Weights of a small GPT-style language model, trained from scratch on English Wikipedia: rotary positions.
Each number is 128 + 24 x the weight over its row's rms, rounded and kept within 0 to 255. Layers, rows and columns count from 0. Numbers have three digits each. The size before them is the row's rms in percent of the matrix's.

# layer 7 MLP up, 768x128, rms 0.292, rows 120-226, columns 0-63
111:105122125140136112111133117106146099127100114137127104127088136141170107141130110080162075120141109104139114164103123112144109136121129129159110134112159092118110127139151158135159154082162105
079:091144131119139124093141111154134159139096113123098119156147091095131105114115125120133116136131152150128154147114103134145144142147113131128145090097106146087187184143108146138147159161146162
102:095121130135116138127155163173171102101143079153142138140125105123137106141111087114149122143130144084129155116108152153147142116146165129133138116124149140096167114169107101132151111149103096
114:129169138108123141193155099144113150143166115119100138119128101140128152130137124140120141113134095119127110099100206105143142081138129159108117130094135134149147077117117122135082151130121084
102:112126097165095115144117114139148114131139128163119152112181147073178167170110125091117146131151099132104143157094132128106091121160156105109089102117123144097169093190117119120137155103135174
083:064163076150105160140142151140108106110144153134157097091115155169112140096138118123107143145115144122194129157117155111139117128118120113111168103109074149142106157152118159120190114153119121
111:099118153133148073131129110167152155115085119162138105155138141143086139158147094158110111127107128131121143148129129117105102094179121139114121135096121140177133120145104141119140170118128106
106:112142095138086125191102143117071122142129136179091100127149103137103179095102144111114117146115155106136127099147124099102143119095132109135152174130135097101125111143120157130116170138134095
100:117165117170143114120129126146176159110132159109095122132159142114096096141148112155122121172107162129119162158136124125172144133119123140097158151160086088125132115106125149155128123119159080
106:144136130166090131148113141122133101134132157149082145134156133118142149131099134110101100155161171103117107107162135126117137155110115056140153159150168103126130139166121122179178145068116178
100:125137139143113115125089134140189154135143147139105116160133098146146114132123166096158074103139090120119127110144110116156136114086135089169086128119167145115100115169149121132124145107123108
100:142128114128156104090103122106168101104093129103094075101154161132111114146156144121127144156132141122115150131172102123077110113113128136091141136089114134177119075119102111152153179137122153
095:113156156142093108106121116160141148119128104157123126100107155133150126112157121111111095088102118122150128124198150193086117126162093131140144122131112136118156156098099132177124120107111084
096:121161145138149126165134109095157106111152104140148134088160123123112139107099148157094109160141138139135128141159133125141157159125133131093140109149070094130124107066124115128120153152098159
101:126107141132113137117142155155108158175091111115110175129079132132090068146140101145135097121122165140155113105088118131107129088155146118124143126132146113146160115147112148066155126084119105
095:144116170065113104102119139158137113141108119139120122155122113111115202144121129113132140162162103165144115101141177126136190152079139104127128088129158106163128095119121121099159135140152108
092:100108145099114108106097097142136133105167142153124159121167071112181107153139093151094138113149087107129105170095156092146163149116107133123123156139134125116146124146109132141104119157096092
107:124125157123143097058133144129161142124111215192165150158102119119160130123162122145110141108173103160147137140133102132148084127149145115107135157116165131120105093119122114127172145138107112
100:150157145128105110144130123094105108182172128134105101123147154203120119068160164145128130119127119135125156117129110125141141127142178137097121154116090141146170121082097135127129147114148138
098:118111129148124109123140154155146084118129127151184102149158157108093099118102088113137118145118116097122098115122116079098150066121147154109164123121122150134125083107142120147141142097087160
106:119133135110106123167120148138155158191148161129104109151137150146095106136142167136118098121130122147138184185145145136122126136096156146113130107090138138125137135148143123114095107099073121
095:126138185111104133132105126157144155102120162138125120115161155109130152149123125128120131117138144119072143173138123131142145159170127124136117169155105107139127091115124091147145082101126166
095:127142099110111086152138144092155146123138112149117100119126103177106133163122152147092097134128134173132149166177156103126134146159131115106106159120164071156136142169130163120109177142108107
101:100088113152138131119078127134147121147118095134132171160142134115075151150183145147118143123115136129120186060141135135144129126117134122123123150139132188124110121165121122108110156129166140
105:124170147123161181098153126146141122161125113166143139121141103146148103112119165122129184174151170138123107111162101107125138103117147135075108130144157103124142133104121133122135106106127132
108:140151128117123111137194124134147108156112121121130111113100156100093148128145132091077131131151128096145147153140168098116124113105073147102090123145146098117112119160115128132162104128087097
097:141158160125087117150104131107130074112144106179148133158140156158101110149111142169130146125092109135128124120129107140143115135097130067115145167163106148159088131132115144174129095072146086
101:142128116088156092177156117130091115123152143135130171067130130155151155142176153115129156145116098131127158124117128150142146096110132121092101142125137116113137100129123107125113163132126102
089:128132135115073118172108103134105135135179136061111137102121137148139102156105100126116118160129129139130160139108163082154086125150178157127121081163143148079118103147100106101121124119102162
108:158147122143137104132109097115164108153114071189107081099133125136104114131097105143096112153135076128143125136152160125138121136164133113121116117161152144102128132139118125121162102126132173
118:125166135160147116122139139139157129167171141169130098135090113174092133108145170129128109137143081118168147108141134090168093131174148127133103093149133120100130119135060125131107164148142164
108:122136147118109109081143120098182144162112108150083056122061096145098156133143152083090106130116115130151130121155141138124110130110145115147127139150126117147158141116166089075105138096155118
105:133088124129104134149139132143132086093129137132124125128137123118154135122145099160094142138155176144112132138137151156165135133162074146096168121143109090143075139123133130082131132112102138
091:066127082124122123136100126099155144126171083170101129098154100092128110195133115134126152136138145134098132160166168133108063149130115127094123101131148131112110141136093101155120144105169103
106:117110101133115168137085142178123163149125120097128118124141124132128132101114127116110140129128129139143161134085143136146107148143131160148134143150144125131109082155105106103145176097158110
103:140121139114094125148124146152127124119117099150131137124130096154112143177095178174083157121127108084116135145147146157116160127126112128182173137159149146135112097147098093118090122115139117
101:158133119107097098165136163123155128129097152102114104120159110137131128129140122061150130140130169126141130099113108149153145150154111131135102178148153105076136133086124123126128144113118154
099:156107110078099146173142152128084116188132137141124149140138123127150172120153148141140143121152126137110138171109121166187142135145130137135115098176120165127139111113128131098170106136138162
089:094122124138138148091111116109128142141132137166090126109141105144113091146149143131092097139118118123172137123157130123131113128116108110160161113112085143127179142122122101124113136137125122
093:120125136132139078138104118122142109123158157131135127116137110100096145128157109127157094159115102100119150170087101153126138086149118111122148155158122103086092102116128113141127129117124149
097:074138114104111101133126150130145162111095143137096120132151125118126092159135099117124130111124108104119147118107133121144151098054117118130096128119146141135138116089109114122172148135151192
091:101132124151120143150144127188171113102101140121107126119143145160122149127137119143131153132140089161099139084149149095133170123112156106115117104117130079138108116155169161114185152138109136
100:101125126125098116152116151122131092155097114113138139121152141114134158158148138148130176143116115111133157151087140116176104117112092160113154146139113120110108136138089137116150133110184146
102:131142135146127157122168143129140158157097121099101090103099150135125148158135106130116131105134145137115152152134147099153139120126168102148111155120101127103131127109119085135123203148095126
094:091136155150154120144125136180128119097139122138108066134125118150128086180132104157130127103164109103119121102113132113150131076117128120089146146105122113149128132149184106085145125172131126
096:124112121097127130073156156089161103118085149099121058155115162134099131122148124092138120112109150141146154102153133116134101166131134178128129138149067098132172140105071137124139095121136145
091:048140188149103176133146122187159123086153106145125164143085112190139171099132141128090123141157127122133147128122121134156128144116137099100111129133150135143097136107115109096155103136117122
093:123143134123133152168086147125159152113108152159107132174134136092116079174099137131135114119127142148146147150135125138159109092148137115117153104106122127115117115113157146130161129113135195
094:141105150164144128124081164110125095097135154147145120147138142124117115176110112114165135142143132121136135166137136087163130148169141077109139107180126146163112156135095145111174092132157143
098:158131158121099119136101095147092138118129138094157152145120115131100096142132133155150104114119133105139086148109145134105156110141174140148137154165153133184134074113103125106149136119157127
101:095125162091115095145131147100083093139132119104147121127143148128103147124137104117137161114120146168143133109126185117150121162134153167119190158108124098125087126157149125091113109121109118
110:146141133109108129130155096176165080173190135160120127131129112136125126126158115119101125110075129154132168130110142117072133062131146129151142139154136117131132109164131145112099155130107092
115:152121136170109125140102163144131139099071117098103106159118121131123129143138130155088108134136141131071118168163123125096078113117142144139154122112139087117132088166148156157140091098102139
103:101076108113145132155114124136134147143140125122127075055138135121095164175143126085112150136150120125128170109130123118137181146128111154120126117143126128129102151134113085148171161124169121
104:107118097143104138111078152121168141105125122166145143108131168128123122093084136113089099104112080110098123132116124148164089130105133164160164137159140076119107080111147095131117148100133136
095:115123115124126129122122114150116135135173104187122143086114166160103160125140180122133146085118110143123112109104122130126128131070121161117124141131145143142148090119117177109128150135146101
103:135135108092127133099116135156116136144089126160096108128148152103095134124162097128135109134149134125155119138112110146139103125145142106139152126106155092104135168137179123095141119083100073
095:124171157176105106129109121106089124104121165147132093128131108120129138163126141129131125110094131106181158165146080126134098148160162132137123120146105134105141119114134146131154124133155111
095:110127096168120132134126165132143129075137111154090155146145095121152119122067141171134124131122111103133139109179121146120139119120165133121137140131108149095128143101143117145133120135159156
103:093116172134126123079104109121110101135202158134136133131148129084137139132155119130082133133161151154125154113126158149124079140121111142134115102161086129162110116129084139145117142098107112
108:118130140124102110136156124122127088128150080144093093139154145122152105137109127164141098138153119153129105103123146106107083117089140169125133093118138136153128123125065146130134103132087126
097:120127113124149122105104108154131138143100121148094167101163141125137156120188100152113156103129145133108098084124151145169180142145119137093088148174120136109139106139148133099137145137154122
095:097120115119096113110167120102149074115120133100144130122137110115143133123146164156105119098154126118146101133128115181126121112138101153156128077123116095073139136155163146122137132133123081
102:129123109133120095098134111121141127131185099148092155134160139117156125122118130128125132136125135146128136152094122115128093090141132104105148187123167101074121131115094143086125081124094113
101:155142135145119140159113113127093148115151102135139142143145103111119100129112167129136115125150123126072099136100124083144138137128173102129148087142146121091113110117095107080064132132154127
111:128149132136114111073121109150111093151154131166081112156116162104146118138082100096108115163110113162107115109102122133165065122146159131126155151179103139136143183106151142113146134106129140
095:160132148129115126121108139106095121141104140146137135157089105125097171105137154142129097118108164140132149107136121131138114163138107161124085143172131096143130155137111131147129105090115121
098:141140140123101074126135119119157109126146145112135150119148140122160118117155161119144135113174135104074137146145132143124173163132121116115122107126155040124144113146160126097154155121108145
103:115119106136099106076121083138132142137161154116099118121104168113114122145115125134148115113152145106138129119114147146125098130150113109130130096100159129085112135148143116128114086137116100
108:154116116064089110131130094165125113140156081130130125140073122117125118157088135103112128110152154118126175133144126142121124135121143110141173101120171124134118105113147160121116162158104109
104:106153129125127125104109145117178158149095132167122093124139120133152134130114173107111141166170127111104131177146111149132137141128159114083155149125143121111163158118119148141119117114179137
092:124150113085141134126188087141129135136139107144103071085158129122123155137124146102137152143107155112173147125080106104154122107149117135149107147098156105154150119108153130133121099101132124
102:132145121110110097133156135078124158127107148130122158086129114113146140137136105116125170129167166106142173110095158144141108184137131094105166104130137172134133134127110094169127139094146122
097:095121090125148130107094118147130144129110103133127162149096159154068109164126108131129183148100125138098109103114140179151115108108144112114123116136122122130174109144137107095164160131146154
101:131118100128113092079102110138158152115095148134126125157144125127109151181149111144145160112146179093131142146102152112144155139085148110144103130138141163103143145084112150100171144154113156
105:136108088145102115121096163122120156165100119151086140094082147110096112140143122146149133106118147139135119130127092168119140061122140124122116143152158121156151122131124117115134128111115121
115:117121111094166080119148168113129132117191115106139123117143104144096139135167146133122077158119123143130123134124110091142108086078112097080132141136141130141126102118114107098134236151121144
112:154165125128121135126101106151135113165128135134143125130104109131109135129049089110122100138120136128080114085161113118137133078107158169104096163119128112118119119181100113084137105119099116
099:100136124135089096136175141112153119124138130138163112148100131129107125178086109100124113126159094180153125116171125101093135113115105075168122132122123137183155138138105133142145145123138125
107:143131094126105120092128116158119105105102094130144134151112152163121133115142144159115115166153162148096133126128122116152122102144144135147082092107147127135126073096123147118110123098132132
103:118166177135114094151107111144127090130135123112174113123076114130131168129153099120103094137114117120120114131101103118114081081131144152125134130145127127098163144138119188125108131110101130
094:103133092145118090132108148167103094125159136164135153128135105146079124093121115134094084108104133124121169093154109134076132110121139111155139125125118155092134130123122156147082079147107102
107:123107111087127100152105176147145150142114135105138119141083103102117156132091110083122139136145080106152123119098108124126148102139154116132125093100144088075112130129096145095117105111157133
083:106115096152131124090132121112113141129101116149126108114128116106146150127180145164086130138086179140118135124171151124147124090155105176069099125126105102150126153143112088112105111096119096
099:083121141103147134165091158124136108128115143205099091106108130135069110160105094099126138148133176093144084121117124156149122154134146117122158146132110148129155128163132099106136128147113164
110:132091145094094142132105112142083098117146158094100113106134119135105119109122131198125159141164117102132148147147096155106094144127130100176145163134093147110152144097132104145159123155136161
099:081159142098164072177148122139110134084119157122086141111123100138128128070124135120103099173083144142111129106146094127137156113134101141121131139139070114135153103145129120106128147140129136
096:150101140107077082164134149160137123107139164142127143110170126080140149082105117108153175128137104110157124135144101137102100138121125139119103148145128119149144148089138161137143140089112116
099:118125179094102129134110125136158202114121124151162145074074116161128141133134115125136143173138126069147146130169105140148112140160078110142098149124101107106126120104124138117144123123131116
112:095151145117117107145117116139124144127152120141147116104107124182153142112157167122109127167141132135110129120132118130080116142110104138174092135144127105104116102135121104101101189103132133
096:109160129097071156133100083133128118144159101102141158140134180151162146132095096085140080150188141125147095138139138084160130128121159144168110105154146122133153122125127158137130126125107111
105:138130134071140133138110133139135125145131138099138149097144105133148127112143122111145124108171173122116191127106146097115123136156170145125086075121167091134129114136130096128183122108183115
099:093102124133150097066068152096149177166113077105115110128121110152141117141166112138115126123136096109129132154128135100107113117148120151126137113124065138136165109151096119099115128144134087
097:117158137139102134131087072099113186136146131136146113129117079126153133108159145124119108126129111118118141160136094129092128116131132129145108136162119106073153101127101121134128106143097155
097:107108112106107113110104139143119123146163071162125159087086127127100127085130138146111116127109117100119136156157144153149148129115078147146188127139125129119148168146133133103111155054166123
109:102115132088124127129099146192121134149090117155168148165117125153109123172167151151142085141157122113115112082149134135153098085146152135131105124106135140093131123158143134161127153132145123
104:101116107138131143148110166121113143134078169174116115125142109134103096124161135120094133150169133105117164102155133119165114113132128156121124123112108101169119162159149132140125142090113138
099:116142102120111118127133133127172126144094205098143144166119119116141178145140137124106210107116118119067109106141132150128147102126164124149111156113119166074108124164102123099137146145161145
100:173112130114131145136134117124177120172162097150159122101117101131125127125152088127123103149142099104117106139128179108159132127130132136165096133169124114146120109126097160111151159112133124
091:112138140116131113161118109093109153146143138075105124109101084157144093132145126168131137136147124137110103173148109099135139154164151128118121118181106155112148115111105112122107156100091192
110:144135114146079119109176114152057113169107121140128141105143165173137125157168114157102155148119099160130121094105118162110148119144140121101149163134114135138140095122143129094159111116139111
096:069126157084116124136152117158117114090124147123094108159135141120126140139164133156111077149128139114114107117160114111170089154162141127141147098154101157124158137155084151113121116144117121
091:122151101111169152114116141142097132113154121079145135090178092148096130141085115137134112099152095181129121132142136135144133118147102126130138139189075146132136090106102136147126107104125087
105:121119102105112111153132139116166143091111125114154185130103139112176155138154205117097115159152114116125152187109128123094101137124142158123151149086131105101125074135105143124121079133132130
097:089144138119095101104110116110126143113170101126091097122113170184117120134172137127150141084144148124159131124174101137137178133122146139112087082145130092131104108109161153152123154116149102
094:105140133161121170097090127084160097145125114130110135136169107117152079096098123129097084082134113198138162149167106157093162137137124113133134107126145091138121112166129129128117073121086104
099:136122127098114140130099136100137097161144165162150108126168107135175114077181135124125157180124156128121115090151108128092072085155165131140143118141114130118092146145114097149171131098159147
# layer 7 MLP down (transposed), 768x128, rms 0.246, rows 120-226, columns 0-63
106:116130105103168128113151137129105123143161129117152134115101136121140095130083138126120064107139118144150131154129121139104145109138097123112146150131128143138158115142124126168083138135134126
088:133099136199180154131138120119163131111086132124139135099126158126151131160121113120161112150058166145136129094129111128160120094106117132109061141131159164116128136073152122126112118122153133
108:114155117149146157122120147135105161091127119148160118134144115091115091103161130179087163137108138121127165125156153139111122164103148111112124130125130092097077146137108136092129092104102182
112:121140110118141136132123110093143066105110144148137078123150135107172115139147156144123168147151149138136146081112151159113137160135120125166127151127117143079149092136124132070145119134150104
104:131118142102149139121082095142158113105124138148123156220171133128136154119108154140132141154125153146160120096111143131144161140119169115189154127172111144116129104151132123136149156109136151
089:132108154148105140162119062134125135119115161156102135114112113118131150168170095094125120122169091118134090129137129099134175150170120151130136122097122158180075097145123139105141153113120129
100:155106138146125119115144125083133139111147154162104128112117145123113102121127142134121141110145151103117120087106114116127171132129144130115096139132112104171155120127133200158105138136155138
108:112132128151167075162140089132079101112112130128161120149122124079078146133103099093097120090108153109113127121138168104125118110093153176087122127139073128135131150103118135103105132145130101
091:099112123103156130122119126115108094085120105130079145131098125162102112125126145092152122132138125108122107134124133114122113148105105123076118113053112108088132133161135071073134122134081103
103:117112098105128096106137084130133126138157152106152106106111155149137169119150144150116159166181112123182122149099112092150110143107138147107133164120134155105132120110155130123131114105108164
093:155153144127153173095122150115177126165105152166150115155116165118182144137146095119119156130133151115151143098145096115129124117125138163070096090115137146207138110075101127116130112124120135
099:107141125103128175122151119132085152158155112177174105122116132164129102156150107150116145144148119105063169168142140098157144159095098117140140142148145123116147148134113108181129041105144142
087:149115109172130128102152149091126151133047137076136132101118113182096116097172113136118131150086105147184119145104128152127148131102119141115130088137110132144109147121114122138119120115144106
101:112119116131118109098100126157131120158119106144103167121110125113097104155119143142137124123122132104102127159126157097135129121130097113110133145172162117143158152078141132142144147145101121
100:116152109160109117186111099143095122124139156075174100140163114123134109129105112135137077155153150142141133153158107108135147133110098148155101159116118145140145102145123111081170162140116092
094:141128125140138135110153126128137137142093112134129092122095128147077148086056165120146112143071101142112118129147143148116152136140149141135123155154166128154157127128112091168179132086132136
098:117135133121132123094157143096167127121143096149094106091122158132109123177083149096177118124131135130153140085121060127114159173166143112130132164108112122104126138126180136132137126127144115
103:153168117140165131081140090113088118112138137120093117113132144153191133148108140118173169120127126117134118141168106162119145142121116167136109132133158142104114123120127114154119112123107134
097:129143141112123134104114144157142146136125118173149162124148166203144121149138148123101115148139151169130117145117146126128160123144135091132121159078181141156079109134115115145146066163153137
105:158118129117139145147144121127133176153152170162065104127153111096118154106144134112185095146150093110156126117141150138080123146106160130136134187079145118185117165129120139128136136173133136
103:147138164119163103115109139126174126123135091172116110112182105101127153161105148160154128129196116159140127126150138185097130163158103131123149171107105118147140142140130129125120123138122105
101:135129110095117114112121149151137118118131099147089136095136144158105129127132105097116173098132095085140141139113134138119124127121130183164142125121096083146067161135105146131104132141109131
098:175126112172147126106132166152134109136126096149126125121116141121109113134135165084145167134153127125130154160169163191137092148135136140123106113115152145205095128097122149149117149138130152
096:111134153087143147133119139105080135141120123145128164119110158086139121100126104120125114101176100110122135101113144146130139109123161114081084135115108122149077140163170193102129152107141132
109:138144163107070152112103134144106121111117117129153061130105125133133120093154139213084134155117139124114088151135146136136130155134144108141160158139147126121139159111109090154110096151168140
104:104110142163141094095092106143129091122119138133112188200126086110128100107150143128132094112124139158103086124177142127135147135162110146082140160140099097133122118126153140133149058106106153
093:140119133132162117106125133102132101142108191103172113125124077101122092157114101134108127123083136136171192121123146146142118115088157101165130129139120115115123134106200150113131132109140121
102:127149182181121148129149117142132144110106135087134094092096146100130117117099117077146150117159161158137118139097124146150140119109091158116083104137146132094125118128144091108128099138107131
094:115150104133126141129156130088149156126155162118116069090130142132108105162127116137139134110138149154149141135117134119146124140125190057180131101150073125161130109146129113099142125119141082
106:125116124097119108139145098153126151180145147133145133135077141070141137088148152126163141097162151097126119102132123135110131117094092119118173142108116141109121098180124140136123098124112105
117:135141141130107146091156073149133099141138108141107120127140121152107119124147163114086137175148131116139132102122150147088127100133115148114101146187109166097169139092114110129128136140100104
106:131170116148120132130119173108131133112113082096129122110129129129099142135177137163165140070095135120129131144113135126106100122147151138126092139164149109126163115137137122125150121121150119
104:074150114146130156135107130124128115101125117129149133107170151143146135100087137155114163134149117169120158070145141151129108141146067111166143131157161153149086108170106138094106152134126139
090:108112103114123156158120150136113132143074094118098125120153149105128122114160131149156093092149131071145158141123144167113107136107151159142120111170141141103146145114095127159142178159098114
105:152141115150150114118119143135152117127140157116163135103097136129123140128125144127165136106122126128110162107121132078128091102115150150112121079096077129163148112107099184145177109160122143
103:106107146103151124109132121119081120156140136080168079100161125140145116175132093110157135122144111149158134093126144081091106152123134123134133145138170106088118129160093124124115155120081134
105:161135129163124133083106099151169125088137170119118076164114084111121107144151124125132106131109134164148170117117149111102142139098120112105070116143145114121154139170114117110128118088148117
101:109169140150138142110154146114117118176094140086151130122102183131136103114163136152155140131134145173163148154076104140162117173159100107141138163163138154107134114109177119088123122179132107
090:161146151126136135166105110168139130167128146103152148132137139141140118144102112120125127113139172102090106162162163114108153139118148166146062066097142108153136172115142192151128150089134130
102:157150152179154086113095115145150094126107117096130149107127100091132176152104103159146153132102133140113128150127157184170123129106126113175132116190160130112130141144082116158155139111149120
102:133111133098108136155163127143108142122160162115171111079116109137128110109104166060132116096141147172143118107108185186094158129156127120177115116099162158153111107145115106129113127130107177
100:177129109103131150092146126132136101138148149155116105134144084169095151082093125133112120109102091115143136193158104141135098139100141162140112175113148091173128088140135105164146104112160123
105:155098093145134138079152097093154117165155148134164107149163125153167115139116182142147168122115120109137168142092105114159144122117135140159125120108119109156074137147128109122146113113129133
104:114099117112109079113122124179130111119167120161119098153125104138149069085145070160133131129108109145115183123165176118137129109140117151169128138134113108134114115129134120115140135107114136
095:140162154145149128119149141135134168148085118127152129107111120091128157158080164141133110154123104149145097145143119128138125168151153133136115140122102128128107080132116139163107150107092160
095:129141124103168132137116121133116125111161075129102152117129129133131125119145162167118119172079161141123118120088126130110101118127158060118132145146137133108108116134118138111109137118148170
091:155153158140163128146117129114107106128088102156158141137128146095089110121141114101122092126131073113115103099148149135149140119128149129156134121139079098198083084122159146113115103134127177
089:130092127120144083163121088108107108159145109166108074115083101162152110138130155112127095074100089160102141160097108126117107124135119154133120113113147139155119149157129151146135133116172147
098:130103110105119114088127088133094099083077152103111099075116138110074123141135171087106168151067105164081159119111087094130118139134141128119145113147169134143153111131109107135111130106135116
098:129156145112134136140093166117146151105137167100111126087138107135110140134110146144127193080090124117130138115125168107122137120112138177176103147123181136156092155139108114081128086115109164
104:147089162141167131125150118124133101109116123153097105162103112147127098120165118104132155139123160138143124057146134116146129132109156101141107155133150104127101126171123169081074114131127106
109:155132181131090102150098124146117154089085073147138120117117122120080155138129125140160147180175119160149096128107132144136143159153142138182073130137106140086113111135140145138141132090130152
110:141135120110082134183152152145093120141075095088128149100139098136143166152158141122122140186103151115161109129181087136112128106123117111107104150102124127108093187146133143147152114106139135
088:170118121151148157139135092167146099122116095170144167126129128102114142097131099132103139109118119140113143130078172135183157125106151121148116164112142161105133164117087133134153136144161120
098:147144127132112129125118161162137145100104103091120135160161136144099102151087103167102107074131154089154122135137120081095115138117142103116117182123204122095136133098106115148127101149142147
096:108118097136154142102105120084112131157152107128121115150094178167111128097141074099146128102105151146128104140169104156134141072106122144121100138158132146145151145083128153140133157130148141
102:165131157133126121105097134076142143140132100148129137098155137104129119127111127142140144128153205159182173112143095112127145110152144153168132153107163140118124143110118129155119146173130143
101:152139132127081096156133117124170112126135165143151136140120126153102147124123111195108099107100125140164149151171108142097117131085067157134123130118147119178165166120133100125130189152090143
097:138124133147128113138150123141086098122120052106120127125136135115134093132114136093127197075059146110102123112126151131149124150169138103144154136115107123174154140127158078121115124153149138
097:102149064125142116094125151153105094104139163096146116146174097125093102112107101106128113156132095147141165113158145145138145104119127136118137115132112132127122092147127125156125107144171148
103:162144117120140137080137123100110066139154169112150095099127151159102097125126110139145141131130125153096106158156119111124102149108143157120124155154126081148113136096134086144153153129132151
099:145109132166114126131114131107171105095142143070129157159146122149113127128201090142118147126157108144099121128119081109134122164099140136153114093120148104129124122094095139146090125136109125
102:140120136153105141149125142130103154115097080136147156155141128116120116136108155153104098087103105170139185076122116117134089119128127166148111130140129128124127184093146132100145120153102069
099:089157145136171176139109127148115133122141134114140145119125109152130095114151130134149191151121078129114123124136117136115118142121181147067126075157138141095089148100126108118139076166121123
098:115098129106120117157151175130173102142138111157171119080177118128131137077135123141104121149201129123130160107169126150177083122155141101129119139157121125146148165121121130118127159155111150
104:106113135089142096112109142134149133159105138144124106134173170166148140134157138119111112187118109124113128156094143106181124155143138093128176140115102133092127146130125149131175101130124128
099:155120096158137130154132127140131128131162126140072163115157112148157155107180122152154095100066146110128130112151127116171127136152115102140152147116086113117120101112112088096115134162091146
104:119133136154105139157137120122134135137135137105141107136146136132153154171164128138124109111172143151133133137162163145126127189118109151120104104146159115176189172111121112152113111085066136
101:102136138128137126130098147124125174102130162129171147071151141131132125117120155098116146117151152108141137113115101155108106083122114111134116121129099153073140118126120154189154140159085114
103:147123105095080163140166141112152157129101119133118132126127148102115131122157126124127151104152149141160136112138136166097129158112164153158085111110111164122107152117115119154108143103107108
104:094162144153116095116124145097123105118127127125103104152193148131120129143155138149104107119104126117161133123056134156100161115146111113119117124132134139128139122124110154118145084143124145
096:130138120111126109110108157129137063132206126121166139134110125106148137129146133161112149108099080095117099153151164094092127163107112158121129156132118127114128129117142119134135146075137148
104:140141109120120110092132131132119154105146106134148104083112133110132161155090129130180089117173148115141177154176141116179088140143117106126134127148126136093152112104154146134154110127149097
092:125097108110120133127176155104099139174112128162129154143111169172136145154139112097145126089103158124172100128151108154119114109115117158149077109094134124108127110150149108136122125119129117
099:161135127102117215154155137102155133097141121099158120173101120169090075150099133147151136132132137175095135131172141140155104128156126139135148128111104158107102176156095119153122136083119155
108:128123119137120081129122095174133106128139108139100126176132116119145130181131150140133139105141118139121132128079133066120143098125134158142140102130119167077163118104096129127123149161143125
111:152139115100147145121162108138151129109165121170118082095111137104120129131102141125155159137152128160120130090158092142151121134113112154180150156156112150162105118147145092136104211103127108
108:125112123086137153134122136135108152123105141149186116145158100117126140126108146137130176151142138147096103141181124121123095138139173114089143127072119099078111136146140125115108107127134111
106:128130145114115148133133128144135075150185106065118096152163146148153140102150123130131150114107084129098128130147123145115134141135160082110130122145142165125124159109154125143140136131175131
100:128159101133149123120124108155188149095101167128100146112138115177139096124134121103138112094147152072137114092148113130142082149140142145130152132122122115074099071141138153131138105134152152
102:093139130126147155119092069120152153130151105105113107118150085131117110169159076067147170125123116171134081131117175114129144123145077112142143147135085142083123112157109116102127167090111101
099:112097107162128147085040096142133088108138153166152114152107103145115081109144086174110167117131103128108109108168130153114123112126125092155067142141125113150113128099147148134081139098113146
102:131144112089135142134139124112127103116150147147165127155134180121136106140139138107086149093107132131120153122112138177075142139146171116151154140128185109143148108119085127161047134108130136
093:131121090144138108156163120139124103133102170140116140107154107098095186129125111146174118146057134109122107117137087143089121197165125123122150139146112171163116135100124131137137182104106097
099:115140149129080132106085160146091119110140150125150167145150131149153181099123165107134115117081148093101127148102124136126143132126168126082155153100167094121130135125136105128078151153148112
107:128137125172155129090126100147142082152129086122088095084072144122107107117130088114148121141165161128118160135114145090135078137140113126155140111129110111084116122132086130103124106140138059
099:139099119127130115103132135168148103102097144096143161123113133101109116130101080138146142072081141146145103122133197166105084149152120138135105135096121157162114155140160105079097118125112106
101:081101124151160116088144155105136122120141095117118174145127151132117149097116132097104111115154189140134131115135144102130123153109138139113137101143140151103099110116175121153122092134121119
096:175125157139124131118102159120186139109153149123154095154107126158132129176120164134144139153121117172118130124104102120129153123139121131131161141103126092144167136089136140124128167149154135
113:123127090158141124107150126124162114099077124163084144149075149117186135126103142099116141164109154113148128116128122155150126144152104147141106121138139104105120079102112102121113146156109189
103:133117125161135098165128104148103084130083167104117127146095129126138121144140121107139154113157132116102122108113141143150136118128116118141130135129123127090082139196189131169173154136139118
104:159169135198112117123133113141145136104121111111119127121146128110142141110136136105098131122141112155155095162097098115084111125112139125136120158146145129177138163141140105112099083085137119
095:133113136118156119151182141165130112135128135097147112134164114103137128138117133071123133128113136105159193100130148126119121134155109172123142113111161112152169181161147093133113121140149078
098:112155112114157136166120146176127125090152114161134149109144130174129124134129135100133126129139143149135097068172151107083101149125164095114128086114154115132154126115092176145154084086174150
100:128106107131076147084145098121107156164165134103133134161112137100123109098170124120130160110122127112136122156155170135129158119086102119188108114142084100094136096152149105125097127122124119
106:128146076117053091116117144160130066161122154149110118108120137137097095151160134112105088094145129146131119126145123061142127121121083121133071144126139165114126122126126130194149101098127110
107:137152153139100134131149120159133127141114128148101137179096120124093168121096179107129175124111106149143139126180118161149145120161113121158113135126135156093132136150176143108103136121146117
101:116137095143174090119136106147084099135149104081100097109173138117105126098157142124137122121154149118137125116142142127113115157140145103145108138092103112113135146130165156131144163115118161
099:126124108186095114099113184104111136148195133153123116121143134163136142101084150114134129154145110160130134109104082086146125128143137111143114093099104152101077108093124096150127117111114153
094:133174128130155148129152086138093145141128109127124090131153086159126128115149139122107109120084107066173102124136121113137158111118158124139099098144110144156166139098110177146113165155139129
104:113166136132112156135100102124105124126132128124153164162119158149146134141132128092149099136161100068142114121106113108098094140131111105144123106095128132120101128139164098151130114115114127
100:117149135127141142139158150144086078123092142103151131164082119119130109139123100094109100095176125103138143122174161100096106123168138141130109157143117155158151149110092129116117154098114102
092:145171136095155173138132128123111156124099159123140105147091126136140101132160121082151136161151147112111102086135100151114119134110154142133118103115171078164152155137133085143140182139091153
105:119134147159114150110153163139147100131122122091157077120142145155123125098150121148105143124191132122136151114078115119090061144161111149132099150138105133169097151137139117127103143083115109
098:114147097147156107109110117132109110112124118145113097145156111166113173074162139122118130086136163146128156131154128129135079109142113127133091127114101107151132103152101089135118114134132167
098:139127133120140109133121167124120089145118121108121121108151091124143153119148112114142151165165135113097092143089106159150108136157143153160144116108173121150124157094160105105129153152120102
097:121122105120122141150121160133097123111175160120089142116142146125095087077127102141160156146135135050130109144108148096121141139133120090122139111149155135131124114103120156154120083126160119